python train.py --head_dim=64 --hidden_act="quick_gelu" --tie_word_embeddings=true --doc_mask=true
Each number is 128 + 24 x the weight over its row's rms, rounded and kept within 0 to 255. Layers, rows and columns count from 0. Numbers have three digits each. The size before them is the row's rms in percent of the matrix's.

# layer 5 MLP up, 1920x384, rms 0.179, rows 103-117, columns 96-191
099:104139111168156157140142140202175112182134107087174139174135098089117118063114125109136090133135169149146125125116150136132146097106139105129043122151134153174096093155155146076134085105136077140109132144097113142108150126115114136122196096137105122155148164102137160109136129141137076131
098:112111100149180134099120098128117096138148121082117148165143139091158098154142139165136079097120125113109169147114138126109150125111135130144150119112094110111091135119147143114081117132125180121128142096140107124094154145100127147138183156135085110126100135116151119112135112164127115122
094:124128129116112155133117164129145158121149132117084138145093113121128145100136169106123115167137158103115133104162099126147103137184105130122093111116148125098136142079157131135112106124162114111074104126155122177109140116098103137135107146158161136155156157136096096123122102098125139112
103:101126110175106138156178125172123136123103110116117170065098139075165128145124126109151113099130131121130179141136122137160094133088133153119153125185120121151154120159128093099146140088113148097128131153160085138137137157082121102168072121118162144139098097125124143081154179110116126114
101:157072123110121103165114077123113130157148133142121142174104130135143097083121162103092136161131175146115146153129132103118155129083105134128122140111097094106137099136164149093119126118161150075126132100062133120087128110107146122123149137136130120146151149110117174136156130098072142129
107:095126136115098119103130120091157133134093139139126149122171063120161089147167137205177099111132163111108119121148157139145142105107144104129104163155136108137147120116136135099125122089115137110145150121084099144130134114145118107134170125144116155146180095154146167129138164103139080086
100:127152125148134157128117137133116159077087142121129116152129124111132105145113143127143151116140088160125113149106098119130155102069116142101138115135091118102099147093159174146090134127122152115139123117110105116112155169076138175101148122117144102097135163100114147144111126110118160153
087:124167156104077088086128121093117145117128143121132153124118120195122125168100090132123154166126115136158150134139128137159159170140110107110176107139093120113120099089119123121099143145144101144146086144145124120147121109162137091151160165159110111105140106107157125151113193104089137150
101:168106154145091130104125110109169109150172132143124154082132111094111157121159109176143128152125110120130154111124145140157088166137118101171126172098141157148163150117105093130091144140130139109166136106132097120131150115151080107103180139060094131106106120127142162143118116102140127134
097:122121126173133172148130126167111138153140114159132127137128108134127168099140132134109095087110081106148113081147122175119119148143138088112153157125131113145117149107123114060110121088119131101103137098103149143119098138123164125140112142134094130129116119110121151125140112130158166176
096:106100117115145136133102148168107067129145136113140136111100138085105122174093149124129128093133105128141129092117147129088129131132133145155099161138096109098094168174163129146133155119130096134139099174096111142156122123105145170127129134106177141170101084102184137140146112122169140126
111:146113157153135098159144150099163128128122105112133179127106081158162119108132170130160140131111143143105144121137140126119124155174125140140125132103144094141142127131156074111131157114123105157112152137112114089112161107156120070132124118191088143123107119165152165172154146122105166162
109:129157128166140102171055159113118108051104118114118117102121120106153130153158102127146121095160098146132157134159192104114172164116163131126068121144140142136121131073089141137145109098123106126094166133135147110092111127110098123074154137124138148124135161095154112152147124166096125129
110:106129107089073122149147129102132112172150117170163143119147156084129161144132148138144147174167129117095102112107143091117116147144149137090114136139073129145113117159188142110137137147078163110115111097151126143098085117128118139140169132133110144151132105134140155116146131169106122143
093:150093133197116163049105123129106104170177120095157121116166141100130108127109159131052120098089103116152092123115117127123129116148117100074089128153148148138103122091121142143133156110174123144134070131119111147083139131145083109125115135106171120155138167187140168135126147148117103095
# layer 5 MLP down (transposed), 1920x384, rms 0.188, rows 103-116, columns 96-191
099:138143106141165152175140119131189112128117129129139099119146179109122114125120112099100134160137104157088085139147088151089136123136099128132112117100121125081087137116133089118134116128107133139115130133138116136100145103144127105142126119115131131121111081144125103160116067161076113152
104:122120164145154141124107165119152092129151150142168106116105140089140112099101153118132126108115132137144109135100135156123158135139120130108110125100158115077110128128148130140189122117076125122126110092100118088085112105119150140138136179138127103130127146117127120086133147171127150116
091:116136141106160141168121130160134138174109114163170144127114129129053099116138069150168123100119123130128133191104157139099156116092163148178129135136136129134137084138122149121112060111132138083129105116141102081111127158130133127150146134161098107116118170114101143129151117123122102161
095:123127130128129121156158163114043135158140175134164106113105135122139113132135139122151149107097130132151132154098149148135152120121136131091154135159165111112168169075147127131097131119178134110109116131178148127113143104097135140150126158108127174122129144170128177125132114136167137102
101:098124143116122075093146103105092169114138115085108116125150138131140098146156106131132163118146127125150152111136142146169213131077128153096094132179119118135129116146139183115098152138138110137085131142112166103150152111136110125123094144163133139108127129144135157138114163113117128115
100:116157159111145124086164127096065161128118158124125125124147139134156156114131115137169158123127139159127123124137149097153175088139119177123129151121153102123078140122136135154104165114146131109124139101098125103144111145167086132138141147126111159092118114129166127164120116160133101143
094:147114175126123155165127158074132108139116148134137154153156105157132137111118119067108144104156135122102103148127114058129144140135086072129111127113119113145090138084103133142125152103111114128103148107133106137138124096154135150155128155120131107159088141101123145142144143158154097169
088:137094165115077093105102127104154135140155119138097130130141122110105106119131115136153095146117137123148152068053115142079101086069139154135060161128095131152078117115100110166180123119127122153142109115123136150126120167153099162123147132113147113098130133114135144132134114153086126134
098:107075150130129107127155106136137140114167128130149124156102089136120114115123135129129135108125185101131182157118090103111100203166090141136154146146149068134109111116116125158134151090148101109138135144146191135167106133122162125125113127098105151130166109127135133130108161116115141170
103:103153125128106087156132138080162148145101115134102142127112116161137080164146127138101097186125156117164114137114134091160135119132084077135095136142128159138140126176116162130118141137090135130116105125113061133135129109171124155161145132115110113165166142155135138132137110167130145152
099:165122120158176099132160119138113139116111120147096111157116112167127113146112117124118178114091136124102103111126149119120114151110141114125113098116104155124069099105133100167160135086143113165159159125081068128129123110092090103112129117118094146110153145118113106127152118103130128141
106:154128121155150125131146140169115092145141053128121132133137126171120152136141149121123154164122144123125115168133167104168141159163146101136103092115082111102186155131114069135160148092101124166160171145131136130133141113147114103127118130132119140132133132149116090192131161103129130152
104:153150115123109152133125142149143106119144149109121094146119120151153096095141096151140135116109157148136138139193096123112158182134083125109121133146111173174126087074121113119120108150100132151139126133153085128101142115102139139089179113117145119083127146119147117115130063135161169076
101:114177134104166141171143103114153136115133149143141169109122129127102152127158133118096188130086154088110066148136129125185113101127137130109122126099070089110104135112156132109108112180105169124119177125146161115095137081133087134125103139133142131088112124129071103122171126101076142098